{"n_layer": 11, "d_model": 160, "n_head": 2, "n_kv_head": 2, "head_dim": 64, "d_mlp": 448, "vocab_size": 7817, "activation": "swiglu", "norm": "rmsnorm", "norm_place": "pre", "norm_eps": 1e-05, "positions": "rope", "rope_base": 10000.0, "rope_fraction": 1.0, "qk_norm": false, "attn_scale": 0.125, "bias": "none", "tie_embeddings": false, "parallel_block": false, "init": "normal", "init_std_qkv": 0.0455, "init_std_o": 0.0108, "init_std_up": 0.0455, "init_std_down": 0.00579, "optimizer": "soap_variant", "lr": 0.006, "beta1": 0.95, "beta2": 0.99, "weight_decay": 0.034, "lr_head": 0.00826, "warmup_steps": 200, "schedule": "wsd", "decay_fraction": 1.0, "decay_shape": "linear", "final_lr_fraction": 0.0, "batch_tokens": 16384, "seq_len": 1024, "doc_mask": true, "train_tokens": 84330000, "steps": 5148, "dataset": "wikipedia_en"}
Each number is 128 + 24 x the weight over its row's rms, rounded and kept within 0 to 255. Layers, rows and columns count from 0. Numbers have three digits each. The size before them is the row's rms in percent of the matrix's.

# layer 6 attention output, 160x128, rms 0.131, rows 55-159, columns 0-127
116:118147112166104126129131141122121088090116121115157180175151152125132128111101106145108129154120090089114101087148136158089096179076141128109159094111141133158139107139151106115162119140155140137157123160123128105149148119128123124133120122115089135110165109116144136104157140140145129146102118130165162112111141112161151127088146131161152156088132125146115104124126129090186181189113
114:140047101152157136150100166108151133134131121126121123107175174120133165133128144120106100157141146135101161150064152180152086117140154126115115117146105137144175107115131162095160119102125126123123124125139145103140133167152146130119101113097159092113130127132113083159138138076116135122111127174103121163123127113115089145139141111119140121093146100138141059131122127112132106138143
101:161120137107129150148107084140105126136145123140163160099150145168130123152124146155120153123125133090122149170134120123144081114144124124150134113162123089139140121092104115143141145151127116111132144115121098158159127115168147154131065111124125163118132127130100100118095109171113119173096130116083168117156094125126163099140177162129178094106119132106121131142132173090165064131145
086:101104144127148142137165078111155143144087107120128081100159136128156130135129089119134162186114138113148163143132151180145132144117124111104112126103158142141078116141112104129081133135118131137122104165105148115124091127129106119122081156146124120154147146096155171127106131157126131165145152070144155117110106187086111160135152126114099159105113140145156121083147116127118122145156
102:129175171104146128146114099173138087114130118130138145107146078148173149144128087097101109113145133118099126122124122130123086092118110124112150117099092129178119133120123085108092125124141106112102102139155152143146133084125098153102107092135137104092110145116128105126096112165097136158102091094083100150047117138119096117148141132128152153108125111117133126165129151159136135111143
098:119120174095126099112113121128131162142164158097082149098106107118101090172111112103140149142126134135104168056131147166132138126147131113126095071075161123116137158143128162136140111160115119094151124144114114144132096127106142146106147134111122133142185134105128140156157144112115117122118124154152102153152155153132125123120101140092141066134131130114147143141135151089185100098124
102:113103126130153148162170110116137121141142100151132143133137142124142155144159136113128117128146128119140114129106100122135075107131152167123107130105098134130167128179135131128169171147110147151132111135111177106098105098091151133162151140124092113135136119119146114117091148169132145122126099164090149113147139079167125078085148138184105116109096153156111137120145144098126166056109
114:180109118107121133097113152087109136116086166138081116126144141152115130123116134121169162148132153154133134119108140184112130108159134122184131148128088145154105121149116149158154112123117116113099121106122121131147070152133139103139129117111182055155145127132136129121152141144094122119123112134140091081161091131146136088133142152105144099101172091100170093134138108119113114143131
092:167116123146109127122119126109135138137095148114110132110084116135106111129130134179124112091136110099126166143085123159154141141133126157087125137127137120145198124120161165072119140143137127153143131108180118125090164115147175105113113173166158166160096139147109114172111105121064120087133137108131111117138093167124108141141151135112118158112103117101120138114160122141125142146084
100:153125102072095196149169125086129140110137111147137120126140130120123124135124146128101110120119141105076135162112133137111145105141122131115094123120095099126178099142162102140127107139108102125102129097117128124092151121146162154143129114118121141116101083130135057121120162090123139103156114136115111100136112141123111105168150177148112131092109174105182126119137161140088133078141
091:116107139126154118126146136082124115108125116167138115146146138127126098117085140091151137159105148070130130125123101128133108136098161169107146121137148128156120111130120140092146121132116132114115143092099137127084150116081110091114137111178163133112160114157105118169128134102134116083101151166132131150121148115143075084141154112124119111095119101117126073151063085103176110140112
118:172118132129159136110138095117138164153105111184089102108110117145116140107134157174155098109094130131134085162143127121152157106151152119112141126120159126143157137173116109143181156139133097117114192137135188118154120141159139098127186106165119103111095149119156144141142139143088121118078122173152105091122129121108117104158138134139146153143109127134141132112130161144103140109124
117:117113147122101164129148103101091116185100126105134082144147133132154083118113144135133142121098109105122112107115129118113131126140137128125180119141127143132106159115177139116135138141137101137110110150077144138125143110094083167125177069052088161131103139144147097141126152115092125140143162133142117175137124125140154101130144127084117157143068134124124134161114137117100135092134
107:123143110139102157104121131114151166121151120112190116108121091101140104103146148140154159121115112151170108137154157108113126088150143131123155112120150095079123130106126101122138124121184157099159173130107145140122179133122128107107158125094129101065092101133098152085157143113123125104132137133088113149171125150174130094122120155107136174147140128139163118134118123086118116107099
093:163161136118101121146145137117094132123136091134103140141139088134149107138123125124142176107115115124141143163153168081149169102116106151091164135110138108086069114138117111141133118109148122128124124166098123131136101155136131092154128156144093132137164134103143109089143130129148125142136158104180155111134081144098171164148185127141139104122120124138153181104120139186161137156140
087:125133137150115123135135168156182163148110131147103116085156138161135154121114129146140096131145124123145133116155056122161158129096125124158164113130135172152112124149148141135169155161136128103084158112131166119167142108148136101205109115119104148097139173093087108130111116110136138136148098120161117073136132143141102110145143142099143136117106120083106145094158120131125150120117
116:082091137114160148135146127092153091166109107123164110117110151162159140139098157124113114157084158118139098122151135173162109121137139111138110094077149163126112160118123131142130140141126148108131136103086093143088165163141157087131160155088102148102119142129127162163133178119159123134164139133169122116130139107118158139120142106151111140089090137145106111105097108127138163153125
103:111153125107085109139095079147113131087116134187120102145142147160107097150105107097177140139131169112083106119116101105119121108129152132125157173144109104097139111129156126121110099086117153132112127137159122132099096091085108131139120089115120118133120147125110125174099077147089130128128100075124137081085159166137144104139131140136129139126115124087093142114114152132124106096129
097:130092128125151129118096162124161106132161120130109104103108082113167131111153133090148124113084113145101134097118105134136180093104121130122084143105144164128107130113107161133111112130152136132176087088167113151120126174139101145118171161108150118102123108104086097150146144098153141087140148096098099091129151137095115159159105114098130151142130112128170144134169126091125107118124
116:137148165138120126131099141118111123132090125114167132132181087186154110109156137137117151141133124135138136123150098160105110074076127088124125112160163099122109144151163141141156142142119159152144114116121122146131145129127136146120140120143106137125114121136112104076119091129141130108151106085107138126116115146111180113084107129137158129115086169117088153143098160070149117198113
084:141098128164108140106158180106111070113098148136138128124133112116075163121106140054118132152171138109141117141143119066170123170129140121114136098133121114122127133110136094126119135136115102147170170121099090108110131145114119138149134089165086143126144109120119110122140126132129104126110105152133172124137120128146122130172099122146163080083097149111123101166120160103169135140126
098:120113144153124110117150118135104106152114135087171097132142151114132158116135151138140102101132149118120162118129140131163097128133118142115124150133128155114127093158106113153116134142120162132107094150139166110179124154089116154115137073157112142154129073072162149201143127067142128113116115143151124123172155084158129120107132121087127110113125116167142182114132130123133156115170
095:170142154107108117144091115132145114149115118108073118139113095119133165150125121133181167098119141131134105081134124123120106118106104130121119122150136120171128117130143169103140144149136169148156126082085137184129082096117133159076129086106159111121131095146132140141115083121144094152092155112116127118124126118153083126138101129126171151139145106104139113128145103138111053118113
087:144115089117147155113107134146114150130100160119166138153116096127149132138155086114181131149114124107150126165141144135098198175092118118117134111141128110114117112105103195119100128140111097164130126109114101109133120154131149078156093174142181135145191114101169126148118100166113114108131131115143137161118104132117132142162133145129136114146141112117163115141115120106083134164127
091:147121107151168123136109169115167082172165149145084137143109109140091131189155156097110116126139130148139087125120124153132089117140139159119101101120118139142143109109118131142181128090158120079106151139123151162117118127134107131111126130105101134111123140185069132184136117138137130122114167159103187111155129170151135109134122124093134156148114134160126122131128114134123164099108
095:111157117099112084149136155148123129150152144093113151170148095130133132126143133141124162068157137160122148153109101129128135150153145127153093171120097113123162103123131140124159122118116182144142121130065147151132118120146114141163141115112122112188123101085142079141152111101074142095144130144163129093129059115154136107103112145142125111130125147155142115139172125138091117152126
104:122126097133142101132118121111177102105144134162144131111107143127120147117112157113087106145129116149115135132142099129190096125085138168150115133118104114152129122120144136142133135116087099116076132186136098097148080116148118140143165111151126092140159094130098146108140159102169184149150103151117117130146114136150173102149102157099117125123103134095080113146102087149169106142118
103:129182125188141122108143105123129121138104143098125135110092089119140134100120116117162174112164127132148136090118118148111122173098142089143152147149129142092104133148060115190141162133162143138153138132122108090166107100144151109150143124163102082134115082141092163113118128152149146159094116136123109156113100155153121155118155119131098158142104106168133120136105142151117137133124
092:154109103099149140141137153106106104142081125177116093146134153093103117131101143125124081133091093101129118114139161127152176123116153116135137123128166137101127117144132110118136140107171102103121104181088136091139109090097157089146102101143094132138149171156130108121080145144169132155100115146138128093158127143124131103179149118107128141137100076164118100138100125132119109130161
110:160109136163171135135143097118115146148158154172086133103149146165112154159107164146160094103107165156128146125101137104108160117144113129170141147126145123110065130117114150080080122110141168117133124142123103111124084122138105124135123115146100146127089153157117131132143090153067141083142129136154132140147156153119162151140109088106114158153117130148111136076139110135115102138149
098:176117162129120130121069113140109124118150126165098140156088155133179163089157118134124122142160126127117110103149107163099124113086110172104126124131160134146108124183147175172132123124144088136134094173124134133146104123100122150106164128132097121113170102118098093114147119096149126100173132102129135122104161126118149132106092172151156119093139118108129141127126119141150151150088
102:092128144152153126137103134101145140090121141123083093131113143166136119132157143139100132112120120104117102132104140157118119137153136200085115129165097090164108127109135133112152133118109123183116147142117109111141160135142103103162154136131178114099124165135162111092142121099097121126147146097123175157096154066136140114104141103150099142157106147106144093131152097186112133139124
134:130135149114165126121124117155105092167121129145171116144114138149141112124126133137079118151138110139103087103128136139134120094117119117135143100096108121106110152126127130149124112065153109148121154150068117161089104101156123085127118078106128095115096106152150117166134177078145130109168168133094149178117127147142104122100141151106125151182110118127144113149135139172126087146137
098:101100128170118127119151164105145100085132095188155135149112144127136074103119139101080120130111126117129114143109183113114120140134142116143084155099152109121108168126103120154148123138131166097160126154138162127122109120096108150127145096105161092088087143159108137154131162105160149162161143105104120138133144176114081141101147081101122121133128138113151144146085121130115144133115
103:138163176119126150128131122140085122132133110082096132130095099128131131131117096127142120108143129172141157119125152154104119121149143111170101110134170090093116119170091117139127085127145114105168131091084075161141129162077109106128156125129161134175148129160114163126130079091150119152108137140110142129133113133133120077124084121105147085128127111160096114145142101099142109151107
095:128116183114170111118121157158109116141103114121130149133088142097132132170136110097100111149121119124155146148120127078090116076126130097130093093133099137125133129150128159144132120113131135101102106157144171090134141185136152162108113120139109101103114126141140156160095101125160139159069127106123120124151149122127088159090159136105135148152124153065125124148112118084133118178130
110:126147122130168157092165116140088143119119111090142078111129112129091172130142148164129119128152106136075104124089147147114139124159093111139138109119167139097155124145116161123104133143122095159128114093183099105113143136127100145155144158105138142132118144101159173150141124122099141101142146126103102109149165111113111162115117153146119103083125098094109150096173131082178117127142
105:091151101100093134165120169133155116128158138140101150101139106086118139170089138139144158150125117130178103121096157122113152115099139107127120133134139162156130112148132164111166127137103101170146144132121136138161151136156089165140187125125096099140132152116113083089121115092147123139112165124129148126160090125138124105105060156193129119106149128154112107137109128113110127149124
092:122159125148142099120106161150128168095116122148152081157144155109098110155116093120144122136119168162125125151113127109149148165104134137106120098123159104107095137141078150135148081134127139097106148134117115164141113129144084060130161083122126108136146140162112081143115157102168159141114155151134121122098159159153116130181086158121110160105119160128131118136150125157108098127116
097:173092139146159113104188159109129129160131102138123158124095147122166114143169095103110141136132159144087112108121109172165105090102153109147143147119110153127114124121100136105138127081128162119151146149169148098120127137111111168107094150150127130128118118171125135162123148128139157100152122127148096135129098127063147139136101096084146158122160137152117112136156124076118139091099
102:084123143099160098129119095173128094135116141186155092107104164157107130106114153174163107099090121119129107104092119127120095113145158109129120115134149121105131138095119113121158110136169156124159187159139121120095123107133153117154087150129118078109113161126163121130139167137142131126113146139109170139120130101066162105125117100135169144140108148148124116129172135115126111145098
094:118137109092104171137123186145136122135105113114084190158119144148135151116106163128133158091120130093124138143089115102158123120077119129125119125174151139195160140133155172117165142120134102184159101140111116141131123081124126122123112115119067157150136132113155114105149142122094128125115124148114142115110176172129127140109128133095082100133107146110102156107131121124105133138126
101:124136138159114102169114163124118120139132074166086140133079178122169120168108120116151152124114178136156130141135117163131117125134109101144152115099156140129131141126095169101125177147149169138099108139107098157156125136177131171142171082134116147134104147136114166164150142120145138116138127078133126153133141141098133103124081115172137106119138100143115123120113108140096171150129
093:171141083112153106127114118120138162112152170127163130141141157094146117153107130108098086149105137128157118159089133113108091134091152171150090116136116105146147169119133149118129145078127141132084141177123102143132110116151106120105123158099168145118141157160104159113132142095103132129137104145134141161104163160146116140129141152098127104189089125130127084113111104133170119139086
112:122076102110118135096116142152156122153141185093130143114143080088120127135122153110135131150133124126121117159164155119134175167110130133133155115103114117118142118127126107136137126158141088098136123175157087141187170135131114086109121069096144141158134111096094112145130077109115159131114088136108112101116129147153138092183138134140156106147165111137119108137087134112145117142105
116:157170143164125086130082118116100178121135128151140163156096158123130086151139115116133134146160147129140144153147123153133096148144156157157157152159107114154110145128115103149159121121137107119112138146131121115137129157145159084142140183126159127145121080156143193168130137139102132108145161091081196110145171125129110109103125115144092147117133138127124124084128125147129134133091
095:146095110142152108119099157110163096089127165144121167139163129136114105106132148126140156137144110112134129198098126141132139169136124119118113157128140141133109151147129124075127118145133133161166099126131149102128146073168109116141167102136152134130111175119124087110183142151084124147148148118106129127117181133114068137120127135144106085122095142129101130119111115082101077115116
104:135163160078137149105116144162117110123132141073115110161076112127145156085113137101135116062155152146122112144127145110080127126111143134116132142142169106137133143092168138116192118142128101112092112143144162152105150120135153137132140134122082120160140145072109109110143137088093133139155131108143110100095147128162161130128112133138120072126128120135090138119153150137094147115095
102:098126127156128140134117127121145080162140147116139125100151130114090166095147151111136131179150132121114168100130131152131147137147136128141130113100151179150158122084135132168125121102143111116163115089130141078117115137154099133097132137121080125137113105101118116161181103056133146108151146131125170117183132134165142122143092102163111119096121117178112132086121124131159163119130
096:132091084111116134114112176103100172110100146108163150155165169112139117118143134095141118153116142145141132150111092116110116152162159140161160136111137135106135084124120114156127179118118112091126153148114135126080124135135126143104147127113210133102129119148079146113141125194110129166130129155140113165123110101151123075147132095121126139128151150160116131142091155104147146121130
110:139142093080138160119064104147166081103121132129103152129097116081155117145104118082113104087159140127153144175101182111117159126101127130128119139139097120149117150111156092101104125126102115162126140156155139097192132097130158143138128099152126154162128133092158123069105153098101103123115120120109111150131133144111118136128105144140117133144139135131133088147101139155107120160117
101:115109140113138169121159102139112134130114127142161106164153111115139126129123147101126117138110082119146131059148131176124190136125133158144177127166167138038082131146124107148109129133145108132136156145111136098147153134128141146120144102139084132116157112141153097104127143150145120140131135100145083149161172111118134131116127156174141123128124120155111112151168109124165112103086
093:157129125153136097104127156120154130120108160109094084097131122163074119136119095133142101121135154114144145143105156140111108149144133099146131107174128091129132090061169191131122125164119136137109152126186115132153135124110106127123120104121124141143152100131165153081150137133142104159111153184141154090118147130115136122130122117090113141188138102146138106164140100142088109122139
088:094124121099148131141136146134149095172135152147135134093112084133143130155119176115116117120135189142161168140117125131139193083154147123094157139131126145147187155117114137155127110124153133146145090157134176102128150129115121119151121163146097142142081120157114134137133182113119128111142115155094116071164138162106163118103102114118126125147119107133130150090174115126111146114151
087:125134138167122133105158155116143130114136135098101130156131113121132111160101163138127145131156111145151110110147119105130102140178158152142161168149116116167138082125129084109141145127130163166152099092126114165187114120122102173173109117109135097167165128104149135132088133126139164138117129154115162136145118171132167144095115136152126102108148112207122135156130108130098102148151
101:151077130117075117137137125133133161139134142108164151128182140144101091146174126139134151139130121089117100182132160125149133127115140179122143136162103136108118157127124129107136121107154134093145106125136140088117154105153125132087104129089177112118157144108129132131122145154124113130124111143120100122156108126170125124148149136151077168088128132113126155097165159092175156060125
095:093110184169140120134177100123137157146143124119141091123120152136117111127112175143095109139106150115130138128148140130160143058080154130105137129083133137134148115144152128122120128178152154102119080107123112103100141113090095126136122118146098177150099113112112161165108111125153187164142103153145134109113129145117165105122138083143119154100108119148082127111107124141149123122161
094:175104172081132136132128100193128164145115146105097147149139129135158131107138105140107107115138130133157129188159139097126130095145122113145116141137117116149106141139095131106128122097092130150126148147163141160112132097124125125129167116104152098174128149125113126074092131133161132146142101126098119093129132111086121137149111148134122081183149063080100136128166158131121110123125
108:104121146154157097133096101099128109148146132138170058090120130111133154129111150170141126085123181136115130141127117159117119113128125128151100129196175115133121133121083129113130120115096130094119114134168173158155132131129110161125144107161131120136101134132144137137133133117201127147106132149132123127154148127075117142137108154125132125147067104125085101134159145140123107086171
087:168145173132116111154153125129084177147116109189127126104165160116098174114117098114087092154105099137149130107136148103128076097124115128144132074098113136108092145141127131141119127131142122121113174123083093124117136121155112154144154154128164090118129106120107145071092114128130160148123088132147118114124124116132127091130133145144105136119144177115180102097116130133147153101123
091:124085114149156094134090122167174148112130086084094125111122117152111112139103133137115148143126133101151152138162128145145110139096121116126138166104108128153153137133158125096115161127112069127172133165096106111147155101154175116135137114134131122146126154132151139168100134107139083085121115121122159153107121092162098069137137158117121157153104166122175103113097141108154133108106
102:143110107148078134140094116117097097161133142099113114150138084103131116085130168150161156135121127129127103127134130156145146160121153113156114126102161114131158125157120155123133162174140171144108131116105111172118141187113148118133161123089133156159164136127120139112168097108143119126147147074141140124100108121142117124113097131129173117137082131106188126109138097097072131147099
092:150122165112132136153146111139137151150164139115123169122186129092121136133085117132118167144135120096112112149133170103141134121129140116129152134141075113113119118137139115093143135149101144145192109151135128083145130124148082125105155127108155088145163115105118102127160128114084106094141106107137125135155109130194098184094170151126117088144122126121091152140111136114177093121134
095:116116161113125133083144166172114165149128115148133114125104155143135135161108118125111108141179142113125095134140132138122142163104076123135132081095124137122133157090095121122134153091088111149129130143114087161161127096170136168144198097107096187116122118110138115115139161090111121165164142133147118132135148144163077132113121139136094131169156166129140141115144113135132140112121
123:111108122177148131140156155119120117126153090146133151136122140147150114101131134175121143140140124121142117135136089143140143134146151139104131115121198137145132128138105152160192147137127136149113143158123129150167130185129135088146171128126094156152163147113090140103127089124156172137108134139114136144120145132164155116152097154162119097083115114172076119151106140146142152145060
085:103138158133154132112123132123133089117125138082099100124097138109126145136133096140150124136167083148159099112146179122128121141091124133133106131100111214160097121127137095164138105135140151168150123161142103130160161149165138121132193134118117179129121110096090107121147114120107163162104161144157130139162132118157141174165148147142117141086112113128106136138125139145134127168129
123:147119112174106117142108114078087116109142089135102082100114159138100127134102109164163097121096129106130159109118166102098132169158120144111119133131158151103107149100174109144120116130089088096138122147149076124143121120103126111103158131128118110108130156131104141096136094120133102145141133132150139118122155137168132091144103153089106140131103157159117167108092126164149186144093
087:120106111115117165151115130151114095116122133166104176132087113162075150131115092135097100134115130128152103102109134109139143193180138107116118118153134125129149116115127162117108079120157181158136136120124084124110084111142111122138152105160105137143164083109125124104157109154137083125143151141108083115151148155125099095161130125111134117136168109166157125135143109081111129105149
096:107121124179118129125107090116103165072157105100133107130150102144166136125141155150151126125131122101145124134154179096148139138120152156138118120154174166154074160131149161135122131138086056129131120116103134135151156157125136107090103160116127105140180165111136156121148149144130109126106130135137144106146138115144145150123108138099137116092117065098125102163133139108161108112167
105:141097137121118154105135125169147117148110180145130155111108173130137158113095135161115119171102097128131097145140114094062103124099101117122129120118119163123111106092131127076095090163112112118161156147156094115081162135112108119109129138154101145134155086141108124152140108108120097107139102127159121154122133112109115156106118142122117147156156158055132120163111165128113161139136
107:135099108091106120111132131178128085119144128163093133097129117090130150132183147098132150119110166179123158151109126091160118117145093116136107115133147135148121151126120125124125130163129145185126174120111114187123112108212159101125117119151165138093126107132126123118161148123111154129087148152150142128098140148108092155143131153164106157146161142145129124156130129136144107123163
087:178106114137107112100106120111086156119131127186177196108115168125127130131134164118101147128079122155133156146092102110129153099128139119117141141163118131112102106133137129128125136141169129145118160138135093137122092145145174095090164080107151142130128146146116160116138132115108149143111096121131120159140170141119095128153130078114064139118153151135141171105134139134129125079126
100:101095123111094129154135132114108158160124126143139123107137164166147113108128130154092142138125150070122117170143119126123104126105145168138148163104132107113132180105140109133131109139114107133102105158130125133056146168131140117102099136124146166129102138080114127168090168092110096158156120071169176121150142113150163081166144120129119108137140127127143106109091158140131138127118
093:119108170114182167130143094099089141142108124090185102137147161148114087142106128178153115171135096123133119129137114120112139121131103115155194155126166127125118097135118084139111131089156154114158144117113113142134126141125154161124107168150111111061129116120112114140128119140137146125086133133125108142167137116184101092116139145131085117098121140132094124115161130161140145135151
095:131126133138126131158157079148102121099160107129126125123158162146093100155140141159204172130110155131114141126112125109135118123076107146113126131149128117104141092091101148094107140133128123144112130100142116111107117109114113093139160142142138149134131156124181144113119125179125126134075118123137102172157144086157068147146114104092110091130103137153119099101148119135166103136179
089:103129177110172139137142184142125109136144142131091139107125130149125103117076126123122170118117152118163152119146121078128114126112160098138118104185063161139097139148124160161125168130129136091136117147165093130108126118127127106172137138137134134121107140153131132131129122157146111148164144087106137107153181142159153150122142133132103127189172140091109164115108131090118113113112
088:122109137078126156175134126122140102120134140120110108133170120176107108155106129107156140135128115101123136069133119116123134118134110130113131135100109175135092076171123150135095124106104092084100123113113094128122109112098137138128094158124161095102087129125133096140119166180131114177125159185134112147168112112164131101141110148101124126140126123168129153126117129135169106076100
090:134117113139134133128139156118150155173090111158063121153177115136124160135116135096156160131136169117115123127138097150163151107160125104157145084117175140097131124101091135138105092133143175141130157114129170135109107100124130090151120097167119173149132138180108134156172146125131119121099142164154097105111101159135157092136090124154148117111132102170122117138153123157123136137145
095:153115172192095124105119140094128117163139115126090139111151117122098163108164139103183177117139101121111136122094157128144134144123127150138137088159124140120106130160108106121159165144125137152186178110197128123143128115163151120127122144143164122124122147125130117088139093114126163099159155135140119137156114120105132162140169160171120118128144153136127151083174126131121101140125
104:156123116168168085127138123114128175108125097115124087181143121098132118152106087110134113135130166118123117096175154142111142124097129139142168082093120173158092154138139133174119138125094122113085154092101178134142091110137109107112155110094117084147147114093113133105113160097139156127168116107140132149137155077153150093098115131126115134113103101136143125116142143125138142140117
101:136122097139131156109125131080158116164129139169104142112130076114087100174113118140101112137126152141136131109157166116147112142135166114148125111091136148119132145114124116142133084132137166127121118090129119145112144123147128088041133107132134136121126150138092084133113102106150183132120153137155130102131152168089105167134118146109155156127132161077096130158105135088148108093145
103:155131121087078131151081130160125127143130152114134184137118113131146157082133102087127169109113093119137125137105149050124126138094132112127127155181121131193138144109140112128113097113103129151127123156120085148110104144120141158128123128159147108133123093146137103135141131140131085089122094118123130106141101189112076164125135142115098112142158131116114113126143094142163117104108
100:113122159136129157111151131103131109129111136135143065131144098158082124130109117111104122116133116134149142141131102141129103129186116136119116142117095165120118098118138139150113113120117062100160164094108153123088137115104133071141128151106129093146131152189145152102140135182115105131090127162082176194131139110132132141114109121123104133085124113170106139145159120108121131104137
095:093136093146150088128114142110135142096115097147141142141130151168125165128146142111068097143140118135118115130136049156157077095137134141097100149132117145150145105121167167160100122129107133127091152119112145163145129163140095115126174130153136130157146150116116139149140113126157159139170125140116132125136130120099125117110108116133089115058070114119110111125114134181117162134139
097:144081108151127099120122173146128132139133079120096147122174112116133135163133162139142116114123151137127140121155115130158194121132108110094152096154136144088118132130152164147138155135151117174143136105115121121128114132141144162106111095105158124131100114131125134147104131131148104099114123162196072083111126097145113156071103134105156147129122150120126158133140107094158125095189
093:108165126177112136118118135156150114117101142144159131144075166093125153097082107116147079152134112147127126101127161133179110139089113203160143132129165155136093096111135113173148076121129131132129118125132174086156102110097137159128158117107116096146133146104142134114103127124119126155148102127132131151128126165087174138098102130108147119107120151145148134153103136115155146115127
090:116086123132128098094161121146152111114163112144166151169125135116152127108120135125086112141110126126114123122157136137162086128121164100141134058154161159134124134144160148144151147107150101115135118159156155129122126128147115093122148111116135157135123131090135163163134160163149160187147133155141131137114179140152115116094110099159156088126106148153100141110121140073183164112114
086:150104130144139161123153118135174072127109167164143145127114147117124132158123168157143116147145125113149138143120133105131143109089154137118127152120135149157129159132118131105125144092145182144098117116115177105143068156127099149101092078166153124134130174133137105148104163137144098071114080159120078133145141165126128159112145115109160123142135103105133133170130107096102146143140
087:109121143138159096122086119136107140157135117126142111154137129123157146150127130140114079124108104141162143143149097106147115135109109144162146153107142123131091160121129135115069093156103120110165109112131091097147182120130122151093100132177177139132110155152128176147091128121129130124127088123151108165159148167124123134158144088113128121143079138180095127105130160133168120085162
082:133105109077149129139171142105148088082126149140123136160137128129172140117133134077157107170126171127109079130146098149088105112142092083116105103163161138130104159133136125111136132134128140160172137089137150132143122110127124094145135155160109076130090121163120123133129154118147117102149136128122109172101110129132093111068112131158082115140131116098106131139102141097135169113110
094:190109140104129111129090150159116126155132105144094133124176137114076142150127094098151120124141095113135145114100112077130128123110117133132096137136111126127150088093140127162162121120133143089123118146131108135126070161137128139145112139099125174150136114143086112106118073144099113166118157123154160077122144143142123127158128179112169109166175144135102150105110099119164124115114
097:108130151132101150128154138124167085135140173119119095093082080120103104165104156147125142087121112185098128131104100129093170170135100146130125100121171135123146109139120135129161140121131122139099132142140124109102125063126109163143126122115104128132115148109115156149090111136140179098131134121107073081148120143170134123148120097115159125154166138132090136124134102122119157116085
091:138135170111114141165160129116110115150103122142130111180122148132106146125134103160140128065157153117122113104103152116135132101130147123144116118113154122158148173100131150160104148167093151113112152124147140137109142135105158195132147154147161125145111130120135132157108130135085143109150081109128136157115103079106156155148088146132169071096084159137087093137147140122143147134153
102:137131126100111148135098148108113131107127159111131121127104113112136145102153095128120104141097138139125116155113135151083105132173155160110147163158186126146137139114117088099146079171141146156145111136137158107155139120144111160126153118137111110158108087126101109124103120193086105092132083124113097097081095086098113126121138113179129114092121108140123125120130164169122149087128
108:109143149097160131131109092135100105140149139109106100102132126144163138145154133120146121103084149116126120116149128125156114118131136162142140182133149118149112159114147108151165072092104108092158157113143113171078162222156142099135124164124125134137153138126120090179130146077118136109140144114145168097123157126122155158159139150132119110105156109129094141120143143133123144114142
103:119097145143121100146114121171084106129142093094108159131132142137168142123145126090100121125133123122146115180159144117153083132161143142153101103094124154108142145136100103133130167096130101132169127096132121117176135132140167139107152093113086111156157170080077132157127103131118132165137099140121112147114130131130139124136138095120123131110121103094078104190085151121154114142155
102:141151129116083150124162094121144117108120174088121156168144135127100100130110163148157133136154097127126125124139144130086171109172124118147130128142120124139150114161144147105118142109144111120086107134182118079154118107101115090141104121113117155121141140122150177094098124152109105088103131146149095148155142093207146119116159126123128103156138142153158168087138170116127146123115
104:109148122154135115134135159111131102111136104110144127096166118126105091165109124153154142118090068091130100086169132114121130109134119108067128088125134154149109114156167091140101123143148083076137123141108118121121139113117128134162148102141122144105130155165121061120078134174141117169167133073104115101117093138151125121122145141142108154110118101142157159101124133133146133125126
108:176182122096091144153117133146151123143153161159112137130136125110128158111111070128147135095117144105151144141124133090114139121115115108086141163109127151151117103149138084107102094137099147179103123135151152162152132140113115127113153128153115123163122066117099129152090145160101118135105081150104100149125062134129116149141132164114130122150188107141115124152116155134094122139110
106:144116137127158142136182123123126122120114112137124104166135096130130130121157155096137087157101084138121142113127129141117105088117151127157170098068134144084105138108132155179144100134102158111093165104135138104156126080132137133156124072085099176084108157096124136132090151146110181131124150127129140131148150115104147086147131120086144106139098129141144122125092129104118122150131
105:080159157143086138115117106141168141092114106153161144122113123155156079136128107147174118145137145177075159096150164157117126145129134131139142119096133109116106123156120123107130148133102138159121155081163149085132102115101146120101134145138112099096138171121166116127131157089114133139142110133128106171120126075110113143160106123156134139075113145111149161131156168111130095138099
106:137105138158148113119099126150137137077098104154079093146144153149169148111079111101123137151128140159095126119119161126139122093142101149156136119055126153127130131112126157144117158116139143131122161093125106114128102096109143122081079148145152088118099127119120102146115149145109139143145130166160108144102140121139131085138160118112186096147094140136178123104095130142150131175136
098:141112093154121131102140127152110098150122131125134149102094124198098136136152133141119168108110120130127094098134144088161144073146131052133131152170143166134130129099102158118161147107111115122176138160148087158126118133150091103126113130156121164122116129123099085134156102168098118140100147110137147133143113130082121167119117130129128105160138150172113157128121134150100128121173
082:099170184132167113125111069105123135121133114101128128147115097118116149115096131186128099095175153101098116164133137117100125141124142135130131095139155115142160113141119112114137137124135128114093092104108102117122149077113137107149136132143120122189160179088108128173091116073136132114122151124125110096119115096179104082128124122152126126125126124116120130124151088100138118145175
097:119118121150136157099135148125145100106168157152146102201154111095132121122153118154133133101145188144139127152091118111117144129141123139118162134117122128132137088122132116141125143114160168124117136114122121143128137130127135125145127153098208153131152106161154144129176109130150172125137167133110148103133117193133172143118115128079178133155102134136179137129086157125132157163121